Weights of a small transformer language model: LayerNorm before each block.
Each number is 500 + 40 x the weight over its row's rms, rounded and kept within 0 to 999. Layers, rows and columns count from 0. Numbers have three digits each. The size before them is the row's rms in percent of the matrix's.

# layer 6 MLP down (transposed), 640x160, rms 0.249, rows 486-639, columns 0-39
106:483497525503517446479489462551484488514451517566439562466393490465459502494455535508579491572442462489570504509449541496
086:546491495574492495518487470510506496540508547509498500540475478424514450545475422546517622426504489474522546566544452518
105:465518493503486498540489493447504486531527528409544549488538509470559479453508489493532577517525483452426558478494539496
110:489407449445494483528505515528488448454516515539530502519505463495419455461556562521540379534501511482591519499480440524
105:572528532500512502501541491514537514437549490484573523555532565542408573450548499478450496535509573527511523519469540548
091:524515543384518562514539484513487501502529549483545502547450435481484448497473526471488443437524512554464533515465507536
097:466479483571491471460546506544505438477543494489478467445523598492473541501580489470491492493496506503530498470466471516
102:422473542503510485516597406519574460416540492470477512514540515540474503553476457531593446512551507526532486493574462497
104:480470540493520482504502510530456555518408496550432529542524490448483523490526581546518526520443467516473452494450453527
088:518501564566471488407435474463429534501527510559485493486499598453520446470491503458570499531491461509468540499407482478
101:486492536488471578493450502493441510487533436475477486522544508467500532485488455464448486443547491625533450499520488560
096:480445533559520437583479501496489587500491510493574475463503465447526499574539554497465409424456484517481486549518605559
103:455497503565527554464433522533446511465544476484446514500531528462467521567513558487454529496489476481525506493576487500
097:466467491597506511524534504541515494540520497552569512519484547491547537505537587507476472496619454579496523465520531493
090:527438435481528485450544486539537489549533415526516549458522475501535497532507480529507483490481525494446441464447487493
097:512499487474507490567515495495480533538420479495468424529483431510499456547494479464466526466518454516468523634544519479
112:463532518436481479434484482499487506443487541451560487522523475593518520476561505490461508457408477498499551468527514469
108:492540517496504529520542451495451506484523474518530527454510536501577526461554449503460527535481478438508506520513516599
101:498510486569533543458497546521469517485491550500496514502528516469550469479462493492520497528447516510485531451517513511
107:512536516473502615446460468484502547569515517542488456507544484529545545480501461408504458521462557445508565584541459442
106:450487477515448493543445507451524509521458553543567552459554496437426433493573427522535491507543619537409479446533539519
111:516442507441486451515417577552535485480551475516502529517503501538489508464511481463476538490551430495467516476547489417
106:481438519454495483392521507493475588512466469427474543458489474552478527433542423423437516545479548612479547485508488489
106:512505494480543497470468528501406552544561519484465506538497525515542437466461514546507519485435575425555534497468519519
100:525542555480413460460517519470524478449464482450483511485524538455488439559522525464497521556422410499492479473470489460
083:521519493515509468530541504467554394506525509516492545484485460462457498522544532509471536488526495479499438456598498472
095:494480469472488480507452500518483598502513496460556484533474450513453570558489439491509508476528478536433427497492564516
101:534580482513536526507484601579514475538547563494548524552482491568536411434468479582458495581504553481494426530439531449
103:493542445505550431446520460520480379511489521439543500495488458524436545487534525474510502434566494505499477502545475511
085:563424497507495535496494518480484489576492442470505504571466471491471574498464566557517449488548482496444453498536554518
104:491475450540447499521501540520540438545525614444515553517528503524456406532445432528568449466491521491519577540509470547
088:491535491511454484514591528457493499563419565415582540490449515486454482464496561483519509544499538592538485407504472421
092:436537422479492520535469478513500487419452466471476443523560479511546513480487583499511526457525469509486505453476487499
096:483488474484524502439526472443507443532502519492502503432492455496499482466486445516426525437486502475536519482511448518
104:475493477524471529501451455482566513484524421482511491501557470508498544449512493460482500434466529422522487513529473477
114:499518510495500501470505520512551539464492465498508570411466523520587443487511468482512560519457583481427556459527464444
106:491573559475526519475496583488459516525469561563499486493493509509512479468504431510489508501459533513474461438415475510
106:562546472496519493486406487533490576440426475412479470551499471525474470510418584509531503610442559452473521480513423468
090:487494526573420527487478543494531512477510489489502511536512513465498542525467563503473507499449528530563518561452505513
096:475470454554492395464529400427583467551515528490572484471484430554519454513510506497495419471466505495469462440514541473
104:491555511499428523507507565508553497495471574576512506508412483461560532492506506556478537570442468526500524501562457492
113:488444473486513492521548436481502562472430485444479447507549546501494543504521449476438475537484483551552409531480475529
106:487515445490431486514509447472469506499447503493600545546510531510453576538409543439489495518488466449480502496477522437
100:504526529512448526482514527488491487520494461439508537528493574470449503523601513469510503539430530491522515477471504435
090:551574503487485451420494562518528528455517477421459527483513559473477553524525505510440440473506508461501473454539512483
099:484480520506503447524559558480490478475467444488502538458528455446493508549611544500470477458476534541577503436532520462
105:446536559445460536520386468541512508540562473478523494474487555518460468548504490427556509542545438419470537479528563506
099:484541518522551468496550512509502496421517516468518476464457406496498611556460528488444520494478523502499500414445457464
104:512530443566520444501442594475523479461474577505535485487554495472470539476558503514524535456499604523502458450555489520
103:543495442456514495542562447513444514543516467529467442510517513494502518550474482468512530536541440469493507439467518637
095:448551464494535419494529501545492512471483542481461499504475469522540460447497510552532482500504450593532564513495504493
095:460513557480472495514529525483528523579516493539497424463485550535530568520447513480502525460536503537521472436565525477
096:567470497518459498511498521516502460489471494531483581485524623494530519552517531496478509520519477480507498558544449461
100:551475491511464492506514539456437506506494527401480595449558532514510545546492478505442444481600506477483501465468481412
102:411542519473528548455464543497483558498486498468500516511391467555504491529495481442513568507530520474466490458454451520
091:510528510530448532495477553503527537522556524528525487475477558456484417532602446470455492472465534449528513506468578504
093:571619450495585564435460564529481500538529525445489456563485499552549483513425542468624483529556444477476567498492501513
093:529464414494505498454448420487491509495514560410498542565526558533492514406445462567481499526506483491442503467490500565
113:539509476493468421547549452514554510481459418498420486492514580545495526500506406428487483524494465520554501499511483529
110:531516448513503558475498450492532540574527444533445567513503472555489477554478478555479528515508463535510530480502514415
088:508447488582464567561480448434478486459574508497517516527540545438461531484532486524475522459532432464546487512555544518
086:520500551493451567515466488563456466490549442487484451565573504489477475444523504498548514501494469514556507444466484440
101:475525453466519512454554450511509544561486526474431477509515443561567552552501507522504502519486504583433551493472471527
099:469507454508543503524545500526498520557475507470474519505521448464496532468462513493521449475480521557512534446555483476
088:507496516478411525502557513530527524488451510471589538576460444545500468527527537589477563543490554460479465493540541504
094:508468514459509557511487485457506511532563484468532552574481549546495575485487538465447482522545460461495532498537551479
090:520527530440542499559488560481533498436523426535537427546480521429449438542530506536504546586457524411472537501577531481
103:592495534545477512435481546464533484535490471503461545521492508486478513515459469592546518459457532504438510497535433490
098:510521490485440472498494476546477603531460490572530474475466509478470539435542442523573523544513495438487491511502546518
097:431429484536482565511476529437407504507536498512563492497524474431562512491502456462472516518501454519456461521511586431
093:501521499503488507501400534489477558522503505529460483519505578490524499539485507459482447562500515576513499493440436550
105:462481563504505478500495489476449404486500526478503554548496505508424519617478487496493459465471518475455554457498524559
117:499465520491466528472491509442546520479581529520541476513498571485494497482505523535468527548457510503451525467511460542
122:475529469496401487502490541496559451470516502452523443424522569516490534517494494562495583494456568459532408505503506487
113:488496479537557485555530507550455457478505436475588486542543535505466474552537517487477563434516546460549454473408566503
098:519545387480406519483492509486438458475521562504508460503495563513546549500461587494570437482536493540526500537439584531
094:613438539506521549555537485521515460437450449527499509522462530501465490496452498477487509584478485477456462521466464438
119:585549530504388474456504504523508507503481511534612473466553420490464498466482441506480472509496489507518525472541485545
114:486533553458499437511445500461601501510509469457529541523462535457574546463490466502528468457486509512498580477519513492
110:562495529500453538495501470511474465464534498516545508496528351504483531463542521483510419542456526499540434413437526482
100:602494471505522477526539486517499472486474549390402533521471520507459458535435498447473548564516497481476535519518482436
106:555570465472498483469492546535523516453475503560535471500491497437478509545529444555416496510511492540478565537587514475
092:525413500517478496520516484538502452498500498545476452522540548455483456468565495498562524535498521523500477543476477460
097:482560538498535499462487503545481583475482534484445501485469450480514514496467519481534540486549474515575472496464433528
110:520517466487435458476494519395514472448508497412425494532561498560552499520477487466419415472453479479499502538550524497
093:487500523534514521454439509441499571560522442477465495515443517468470550468497472490532393468473482505409470533478537520
097:491513524491495389468497488479504484522563562485441461461484508511483381441547496460505514493539570466523544529515534524
105:533410479530542445563494443501460521485476545496521467510474511477561416542486464490559477474542463461440544503553498456
092:470507460475502513542517491558463480538429555459511501411468458613495501539458501459467447506570454550518461544503455492
093:530481495501528462491527491584482537539525578517596478456510546453518521486561539449567511475517561532441476511461514542
101:528463491496484445508499489532554452452503440574497496468478483514483535572394436459567437470454551576498537496464483506
098:472516535527526561453429489493495465498500471507498480493452568604491451445543451512640563561524478491483475509453472506
106:537503497506526571502495473494494446466468460511519442529491479452457508467446508576463491492560506483512480513479461521
100:507506523475454494451514529511497526500542547463436480537430441409534427485485477485495466514520541432521505543525563532
095:547542462485516473440459546528522535517466499486499440522446511506475500496521496524467457507437491548529530474426481495
097:521571552436560474518530451502476458513498575482475456546453478545534457505526570446487422468530482503501566462485486486
119:479500459476506542521496533535472543548521514428581513534514476547506570549521513558462507470461553527504540578529512454
090:494428488507505423459405506462515452519529583486501506477419501438398498488497477417534477499448512441498537463439527433
101:450460558473487568526430476497471537464511531454533486522460467474458463496539539486450469504524496590538542481506457470
110:541478495513482555512423497513546477409509501513563503444487491527481510447493543526576499511550466539458547528493488518
097:469388526552487533511442483531464587461558402495472418504481507418562484451459515543483440448497440519519478535449494519
094:536528534560474525492438503487476425491481535552474502467432457515498485515533549451521501492516512454457585543490492457
099:508560473456497488483497551474467512547502561462478437534488530492465541509520458420560486492499484509504545512541507471
111:479467509468541503514530517497533578529519473464474508448463544557485567470526491525415438478541515418444523542485557570
107:522497457480526543495505502564478472501508473459444545511504456460527458495497542480498431523489504489488513437500483424
089:577397479522473494549552445555567503558553508507486464501519496504572522486482543550563473563494557503471441457522509567
100:447558482507505535456477568506512533508533435501437532475524519513485445544470494516497538544541567546604451442504530584
097:527542499453457479507501454490503532566497494503502507521511567522503483506500465526463494534497455459502506560539576593
101:509439522506462441417495549460487530530461560617530490532502557531490500474469527528533453529461550590538526526427565491
100:498489529420514573509465503502510434550560536520513464524476522503536486480502499443541460512478403527595445530459478531
090:496496504568494604513474518598505435516488497505551455538483540546582470469465474485476519481583435467556478529451491522
107:534456530508557495514511434495526623491480547450491546425471505447449566474467508529495490501531497502529475498457438516
101:465486533542545448564501549529507498525422521483476527438474412528570519536476435442505532464507534470515571496453455496
096:461517505636542491418458507520481531470433518462539506500472501527528469465424470483583398543483521467473571589528543484
085:505511475540517557501543531472528465421495498496523544476470514438515432479436481525548522445580519494477540467571491552
093:403512435432501481470496502484463511566425501516446491465498493514521528521485543533577507465486504432520495555487532558
098:540533474470470482524455582492462488508429509551513500490497493497535405497498457510430586474506483569538527422465429381
080:509524498518483544560538498442526503446513519493443463490485470528530554570429564478487550480566413534483536500547499504
097:541437541436458540463456451461534466441486501522398549453518445445447494507517476511514579455547463538445551519491475411
096:479509483607507512509541471488492488532515577515503432511494553498489470550526447473461461538508461545587456459545506537
099:419432488453506506566493475472490508531529480536520441464522489423477508522543600477453513528515541537466438518539541512
096:540471593556446506489433566489445559489519468486504502469505493499550550426513531527493467516506539484478541462477528562
077:511528497401472524454479461473618505548495476483603581473488450523516413500543493558566491479501514473514453491546526459
095:470442499490358439545510447508494454522533481536515468510473536535504500481426485484576465516510431519496507478516512464
090:462511513486455494493465515543572501498437418481461460523442456509460538467442494533462552468535504496428459484595520539
109:503464439506495421466478556488500452496522517521497477521505597467497507469447392531464475494523527477513453503476531486
100:518560478525488437488474584497543436534475473537566543445550462512512542551512476538514490533495562467542499450516457550
098:536448476523464479544503518493501534509456493473460547459468579497495643509506569520506509583552495532457486493474494542
098:537484474534455508530515487500555579479541432588527521477506539486503447550477451518556531419481521540414485564509495511
091:471433515501530477556450469481490466517503520434537516512542548521519494484507505451528523553504471428525535452481526510
098:492528526524537541547493512451493603474480527518516509460507618558535505498489509445531467535487532555494417532547494503
083:482455517495503590546489456485539500445474402484452513486548524526514464530546464439521530482512448557553514426545478533
104:519539463504470509440520534499420568500498428505537441525479485530538453520522473545509557451464452499501556497465451406
130:504580502506525517497515500536475472488428535489548530504470469487495471543515504522511539427519465482517501519482513468
110:499468532499495542523495494463563491540489563453439467427509511523476484453505480490500530484460471478526456447548515567
100:451476488502508519502495430516499535465502530486596478465518531498596494456551513504501482473477528471478362500499463614
103:491571574537420464514451502494447511476451492433564464459475486496501472521443554563486477558472480567413491495440516574
092:506547514445537455461435548518499426532566572558545440509492454493625520530490521566534514424540496505554578503525492562
091:503489420542499568477439510548474498539446512527540500472535555502427446482444541475504477477528542459531529507515548578
102:418484507497427477568511458572530527409508537515497476497476599502549506535495513459496508451502447545573489477495572507
099:511454474485506505525446576485524505404488476546489477453523504474410516518493506513475489484446567542517509474483539454
108:591513500540567533463475507513504499445546512470413448456487554472470512489475511631503560486495507515523472450508534464
095:503446494504463480578466551586459553475446491475456494484529551473504499421511530494570497465558523512502521462471529439
099:527469544480476546497457450563545425507507518504510543488534498441510545491499539461522503518420458476503530448582505487
110:465482516495485519459513598529508470443483518478558518462433478512515491531512515530502551506483567479496513505519483508
112:505485446552550544477441443505517465497500490494504459581430497522553415401536560564545537499530587508499521493483540462
094:506490519530516586477532509501499474577425574458514516452509456437449540480558478540558456491538510513542470540531488481
100:454551430491510445577507489483546535445523540488635468568511506520467492544527513500569581484557552541490526449507513588
108:533477473559478457496524409481478515491521477487490491481545617440528557551488573534522470486488504529534464555488551540
091:524535608446446478553509427522497451508458532564578520460431518535469508474487566509543595516547466487499498477535543517
114:470595535471473539513500487453406512528511438491539547464454467501526550444496523486520575545491502520487464366440529517
099:449488468560537495520504498503491534560486509415428513474571437484468514497591473531539522440460451553547465485466488470
093:523451535493447510491475501540505499466557469426444502467487516502430527466465474490472537528506552501529431525536494534
090:566442506518449490478556573506542445455517539551521502547463473496441460516444486544553506474498544538454534506418439482
# layer 6 MLP up, 640x160, rms 0.262, rows 487-639, columns 0-39
097:582465532517543552474557517479523469537513456516544478515429482538436535544462504486499517450474544507510518460500551538
110:445461441449427566526486482503495514549481483471541495495520467548445503559522399496487437457429555537512497564481510461
108:568494523491467393520490502534442508528545484416393500473536555507472525447512554467412545475456470404492526531499566566
104:518554549473485544492470503501586536407486491477524432488532501462525442506444473501476498506467489569459450474510563501
085:582511470509419541471418520527526515470492441443485478496501504481586494503558504530535525491453511515473473516542484532
104:535503525487577519462493521539531500501490511423500495532449466465512427437490481480534477530583501534554518601532444511
095:533517500506523464471483618520468536534449573546515484549521531440574562540450532465466527464424550518491466516468537438
099:482468471574454510548454468501499497526453509517472536532539491487582464442531450534539505465516521538541475520487504483
111:546518451510481496556557540473554462515538533466529565535487395494433479549533473540470478432483489473493412562596493520
099:467542536458523433535571446485510427567538491555519506450500501483487561488445479514443540484549441490465623549495528466
094:479485418555455501427541433509533459491501490535483546578502532501458534447471448499518532442532547462435429494458470521
101:472584505492503470515501590550462433512506531548588496545483505598489494552541502513521513439446482487408447472524574422
101:563489519484452545445516514548537524497582444550588550488477524529527514482483510487448455471412495463577516533447542510
092:489465508469528537584475446454489503535515488491547545514481544491518408492492491453499562519426497474496508474585451537
098:497569497517557497469563507481501544492493476533531463467564501514527525474638531525538502482444456480536544472476449500
095:432476460488521523476548536504484493525483394508499522491455485531513450508526438477506489419548518466487443527525416536
104:496504505470500535450490525469550546566544461552520550485557536444520441586435444494541484506507481478515518484461499507
101:477573468531548460490484483512465594573417479493544481520479559564493489486541459452525461485519550480510512542476511547
115:554519498531500467513520554523478515571474456494483531546523461455518558464533553555515492495470551480448454513511512521
113:583515507539479474478566508508501501502528499573439420515491551498513539542508453440486507491533455485547470504501410518
096:526533487445502519458519677553512488528501524543512490437515518455463470494512496527455497543578443412421467510512508455
103:470441533486476506485530482524480522498503411489537457512416515524508530477479541550434437506547488442470507547409514497
099:458487465483514450598521508511542488497542494532472567455446544467570457511502485511498517479494454476536531534543475484
089:485462476486441501584494486523475509483544505466523541511490523510499526476528469527458552505491491513438457497470500559
101:489508491523528527511429528523461505494498454485484548563525558536503509498482456479590517457431512527529451530375460554
096:431521470501506498490507480493516438569497493533532591513489520498524533409563536523465582526437486506502486496528499513
096:513489484468506552509509476481552470507520513492504491476474494469507531463566427501491526518455531526542536493456513515
097:408425510527510513504522514504458493471518452472508484473500485506509514500492502540609522503455555442532498516544491468
090:531479490541479490447380494517470493511490570476453463481586487553508490495469421460570503582413478528534431579403467521
098:532467465519509562479487519464510528448396502455452491464498533499433542498529584500573468490474507484501534538511458544
088:493480517550563493497442449553469498459485448534467492547522491466558514542432504508493481514493418516549479560514509574
090:483525480567475540471496593531559521496512485501540447548459487471508490426515512515524456484503567504554419588514501495
089:529493481458483461488508516514504515459463481530481504457581583474515507508518517582508486425447484513475522484526505448
113:402497573504485500550498481611484465501464451541519460536498527506529517526503530514414505478541471507496519516473558539
108:500467470442490514473467478458493547494540462485511451530452511480439570536493419541521476466552489464570494522492533510
099:536509569534483518452469538510447504458484517528534459556564551502520484494490494526558523458589568498506501451482470567
102:484510625575437433484460542467486513586458510516554469499542547509470499537549529556515561519527501452571463497466543507
088:512474564508414529505448463493434509475499479544520500499462558467547439496569456487546549516464495522455502402498522480
108:492436519480536516544566514474475527510570524452476481531557488559489548504523519520544523468575534495495456524473502474
100:453494416518474480491426513478533476482391554464519422583482460527544491476514478503444530516549530532543554515486534543
105:538492492550470501487482541374477444533498510453489536460465430465505507479517438528500445489508486469499572509429470426
100:508543501542481518479497437501504463466480467453503489499505468494551461536478501467447454524485460545451484489541501516
103:557496485499511482445448567530502441529525485476518462472484500559494499586474538518473452497509490440484448547476495596
099:488472579506483508518511465488399518529519509527562464523492538462507435487459523499479457581501536532518532530444492432
098:539533491461391449493445538476523537516569498568487503459482560490490501519433519415550529505515465454507454538460445537
100:516507519546467621483511453491450485495445511490526471479491443511436541547457502514538500480477490504503450481580446589
098:483527524500515511543513573549546481450500563492532478494559510516515553526523470507505472518489472488524512492473478429
106:454521433455526459575459567490452480497448495465499592456523502496477479537505471577549551505557383517511512445475511482
108:555526492384497530447476560493502475566542497516457491553453523543569473483557519503455549513546508470419558519512503561
092:498531495488468617524541478491549450473501474529473509493533514521424513550555564514484494465521486525513492435427405536
101:507494547460504461556510534572503530528515485463431512593584509478618526520484502383459531447512499464512515486583531533
096:477509580520493532545422523483525438469496491511521456557502507443431546511499563612503503529576527544493556487544485469
097:441479545477538452483523500517425483488499480512464472523471475497468462471418529469571512515542464524473489580523491531
105:436504465530503548510457499445469507508490456482448475561587458497493401508515505582456555499485550517492505529516543483
088:447465523504569466529489466517486546489422458520421542483532479486548533440376544523521479525543471562475519526490446499
106:552556515433489535557469494482491517522504478521535493483496477524486472515498517517445452566509564436492513484531415548
097:475502493496482529542559476426495504514477501473479480465418522467508511541549537454530492489548546475530500479499514463
117:514520549468510500476552526500493482505573592534538523574524460448397453511490462448525477503491527530556438535521525436
121:505505485500497520476512496446495519492554528465541592537387485545498457519423515505555563466545432493500465558500494481
098:507534455423540508478435519531417513603492544550493511561559517517455519457462496529504539492465433517535472527539416483
089:512557510469554469452411532468558491449447580505544529451518473500477433473406470526541534485444508538412483468500517480
095:538488592494510572427476516489497492542497476480394582547482493527576512466517464506519507539475472463504445479450504460
094:463548517513487561528454482470485512460572489536513524526445503483550474548430521482499547506482442471486514478440506553
103:477503462523566471499430499507444518499526512547464438416511572440467471474507463421592463531450481509542474494471440501
095:451455478519480507448481521510536458484514476551479467567487515450475523562539501508492497575509515519506499550586524438
103:462539518564517527566571416469500507563490512470418542477487454512542536451490552499503512516512455512530545560525496490
100:519571586504446558517598525495540542511503532505451465502487458481522558506457530550512536477454524529474506496563491548
095:507471462554470437473467547454563622442458464496471550444525489480445586536511550518465491473461559498513538519482489475
095:452502548513549536473482477505550499513513586477545487452480477445513469467476505570486515501492434496547551474551526499
099:518525498418480534484474518550606475538502611446574513437476475518512514459581541456527467515471444512431560492531512461
101:503531508585568490512438440528541482446539561538525534516476482492441519558468486479618550499521514546506530512502443492
108:530444470524454500468515545482474529554512495498562505493504488562482537485482496605515493511451493509482507522493418512
111:541493514508445470452500498459480531433470481552508566500432529544495474491496542477506506526487453497456477535440516452
105:444535492474503548504547451550481440521453458496426438520515537513496498514599444410478522499372534448438451513509509451
103:508582556484501523575530487494492523459519487439504540440513462485514506545513521430478491499485497418437473472538418489
095:490537515528535472507513407541448473447496460487552485499552420506441543484514496489512524483538430510479502563478434491
133:506567559478505511478529526548503537498519450491530442485514498456446531489494421553518449483558495509556525510472575545
105:482618538450507488545467495601478439516518481440557533502428479458540445500441478464539487465521485509510510530576512474
104:511565498451487503422490521559557549539509521498461527572490481516534505472544503521521538525539503462509490516506425536
095:479545469512477533476527484507496451498483491556454491576557409467454446498494481490506431502531507576487532496507480491
093:537466474439486503433482537566489510404549524515495481483480503528544484506442495526492510469556554514419494476555528495
093:476503490495489491480520455509524515529494455471606498505506493501462497487484526414455443493582480509497464472522502522
104:461479471542598478524479433542490477514526474508490447446479517508527556571447460581548504464441500538548505459486502529
104:503468528516555481541512538536513533465475538455493558451507454496557487526436473481517435476522447494468521531495530419
110:458533502500559470578464463510549501466499506463428498531436565548523545534499528543510501580518529441505446519550441579
096:470536428428493554495533506539486428496465385507542497560485523516523491456536511496582523467454524510492492528498435550
108:520573485466541556485435442504493459539489502445412506514484521474474542526527451486467490467529428555501490497493562510
088:529454514506474527510481494534507431447465516531511486529494513472432503530530564534483517489530539534504430497488500505
091:543500506400418476477502508587490428495518489547429431478550527516545557532454432500538516522356506394484457487456496468
101:511415516491532512467453478453504470480513392463484467474461461485499552454488486482508471440590514551514583421551458489
094:586487442484555407538553524493497497485460499463555539448514506428544486476432561576486474456514546535536521464564488563
098:458494581485596498552486466471535454524565522498484527464535564500495466503484507494477446503508433521546565523589499471
101:495448494502490527443465486501528560463440496412558441457465493480532492501499520467526507510474422504452549531548486517
086:582490546539537479461498387490514469453492546558514440471492495485507524520520450437492559542482576557451526446535441402
088:503450447524494431557432598488518570453520579461546500542523564434502507492529472482449502565488433522522470489550527498
090:479500489500478546424433441528533447485577466556519472489569503508584451510577479439541495445480516434467459443496450547
104:478566481500501500522570431455590540462465458402512461430481493545509510428452537491513371542476500482535525516465478548
092:504506455538461416492485442549522524546499557541482527449478526491472485387478493463560558527521537472499447481499482536
108:525477569469506553474447552441532547451584422595538583532478537505480458491481459554480528531433442560529521510501487463
097:472499449473497432520508460492543476522477575479502519419572583504468516488583459519531420545519470480496493530522483506
088:574515489523497511522519463453471597536507512546487545440559522450475439448517537480592510453541529506547424477498468577
085:523468522563516541514453525488475505501522576464472459557474469585517497498463487588457445478547467554479457519538504482
100:521575496522556542519496527501538440548507551442475546487489493539480551463508517527374560411490491452501490472471472492
112:500486525513483507488499551535428479521514527516456500442537497473509530510489440654550583500472497529600498564474472511
096:482505522508543434515429508521472458521533540523519442518459549511445508418521507510476500453480517525481486488459465449
100:562504571453565539517457526437475486429463438460517458556534474498557480484481583456465465448458484471506493489521569575
085:464626566455522522496510484407532528476492466458512565539499499522526490490480479503459478499531447493454527526530526535
103:515533431442567493532562492540454525543546502486483492472505449444470473502494437439509493512437538458472507510554549537
094:441445494460550503514536489563539498395473516458417479539489583595524557532484506527488517474600488443508519528517535493
092:504490534486543441545546529584454539449466466494440558481539476455482535458505434546490508479499541528432491441511494504
090:473488540499472536513475545554471480489513408484542521506473531580429521501524563469479417504563524512483473564572530520
096:581477477515408501487528553456482520474562458534485513433453554512556450470523504462471503497512492522448560523516493500
098:480552542441490501578492544499474532488436477538502458511436549437478484533490514518518496491513514490437551503443581483
092:458474444419531501526496535491511468536493544586516453472437496487522513538532503533546499437537464501524479465576490493
090:481560553565451404520497468514464447468526489450532444663525528506590479459514521492533494547523432535532509470422526565
098:446438497484390558485529460510481541436472509574459534533587563491477498510438577490491509496452463534463467501473558479
091:485449500599485511500520475506515481482552491486504550501491532515409449393482450568490479519449599532454460522499490478
100:509559471489460543533472533496456483529447504547470456485512504552546501494555517465474472476571450485554521521535511501
102:543474504441486440506522536474504557499486530493490481517506508530574474505505520457508566524518575528462513527404480464
091:499557529531562516421525496480549556489456528441514472534487429523488546505503459472491486499512492493505521550537527439
093:454478524542491494461469490529493503456497522524464476437591459537533434472512501503472544452542377557504522549450501487
069:494502535538487466479490537486471477491497533476582435478566523478523530489557496486455543509542506480484451482494462561
101:479503572466507507540526529543474538505436500471530526417489468443472486415547512467466548447485533519455455467549539530
093:456490506543490472525520416527456433493532544452555527513511496527515510537514538479548456524555455425574477518409434492
101:499489529447471534475541544508488437470540521526486501480415488509604512447532578533495502477511446502483543512474455493
093:543490551492519498547515462528527562502521444499527473429554488522489489506492450570472559502538490545470451458590546534
095:536482471486419509450496518509446457486551486550533475480454550541484471500504495448522488545564482468489532502524498509
108:458566501557460478483489553488528520591501538504507549499491562506519531523555508603459498519502414472586486528500512478
098:551534545473517537440515508508496462467460444426487442560469441461548558496493518532503474489479528579460492514461493475
092:548522440504537548579533509435447443486409535467511537498511529512474484488527421530539498503509552467503530498491482466
087:548521486378508394537465497450533482534479581561517572537530505571502519476443517548480546462484537437518462527465468541
106:499479550457511424433429509448421506458518558493492494480530461458427474438493538575475492480407427564489480463509491516
116:463500562478454513466474557447555515500530477427532484523478520479468560565556513519565513456471515524479423523490521489
099:513472554517498475500491513504563539562474511475464495522508559527514504514495495468533541510573461521472460421475451489
082:489448478470495433562503515511509454531501570451550533505499438530516536432491466530521538493500492453508358459474477476
097:522502508503469515447483447568435570460446484533482505515584487473477476491519531570489471570520515497503498498516481462
098:496454444531570562568547466466501466520534529456533550544492536544518482456527446501500452452496524495522548462442543509
102:476526548481491487488484453525485500510527468461542524458470516504578515463560453514566503497485447478487526521459472405
112:531468514458582535529529518511529437533429482512528560559464495506482543474443505497473475466489502475495547486503504395
101:497510489462390504507441471556377547512541526564466521505597560582477521539496424504530508505465437469512519504462504488
091:497542448589491531533578551552516451450502490510505488410548493465537490498540491485529533527513429481496528439487513507
096:495468543533528512428441490513585463468491497406569476478524492483468561469479531509512488512466515462468479501458547442
101:489518495479499488503476491535512487502490488448539447484514505525505504508479519500472584502493466533519607551497489406
113:505475480512448515436531538473501492521548419467519523495440545487530510481514501578517505440485471428566499473537518463
107:487479533492486444433489589588500499545469521548465548584511478576511518469541570584523545560545480526551439529512498473
093:482493475534545498546497440438534488437562527491457440587542540474501571549498487569466497534410499477512530436564473486
084:547514521493457496515469519553544530495513531459441522526429539460582455497564465482563489526531550443505555513507530522
109:517473507520512487474455484499458502510501487514443432609477441513535513465517467496486534576466519493495470494591528478
086:496555514516513472553490528564517450500536459459454542484522540476480526553503502499502486461532507502588461458477449500
117:489512579476523511486495503516455512520438523464494510485481567446471525440423573439488509464495498499556445470501492469
098:564454426508478453393517530510489482440520499512469471481465526537495502540465484391492488496518506502496447503508524528
090:475485491443494490428472475472507509453558497509446518567558449527483543513469501517526534503514400431427506498512523512
098:572490486463560563574477478480506534503479558399435502537476518465512468422524464531477497477537495465512539484535447529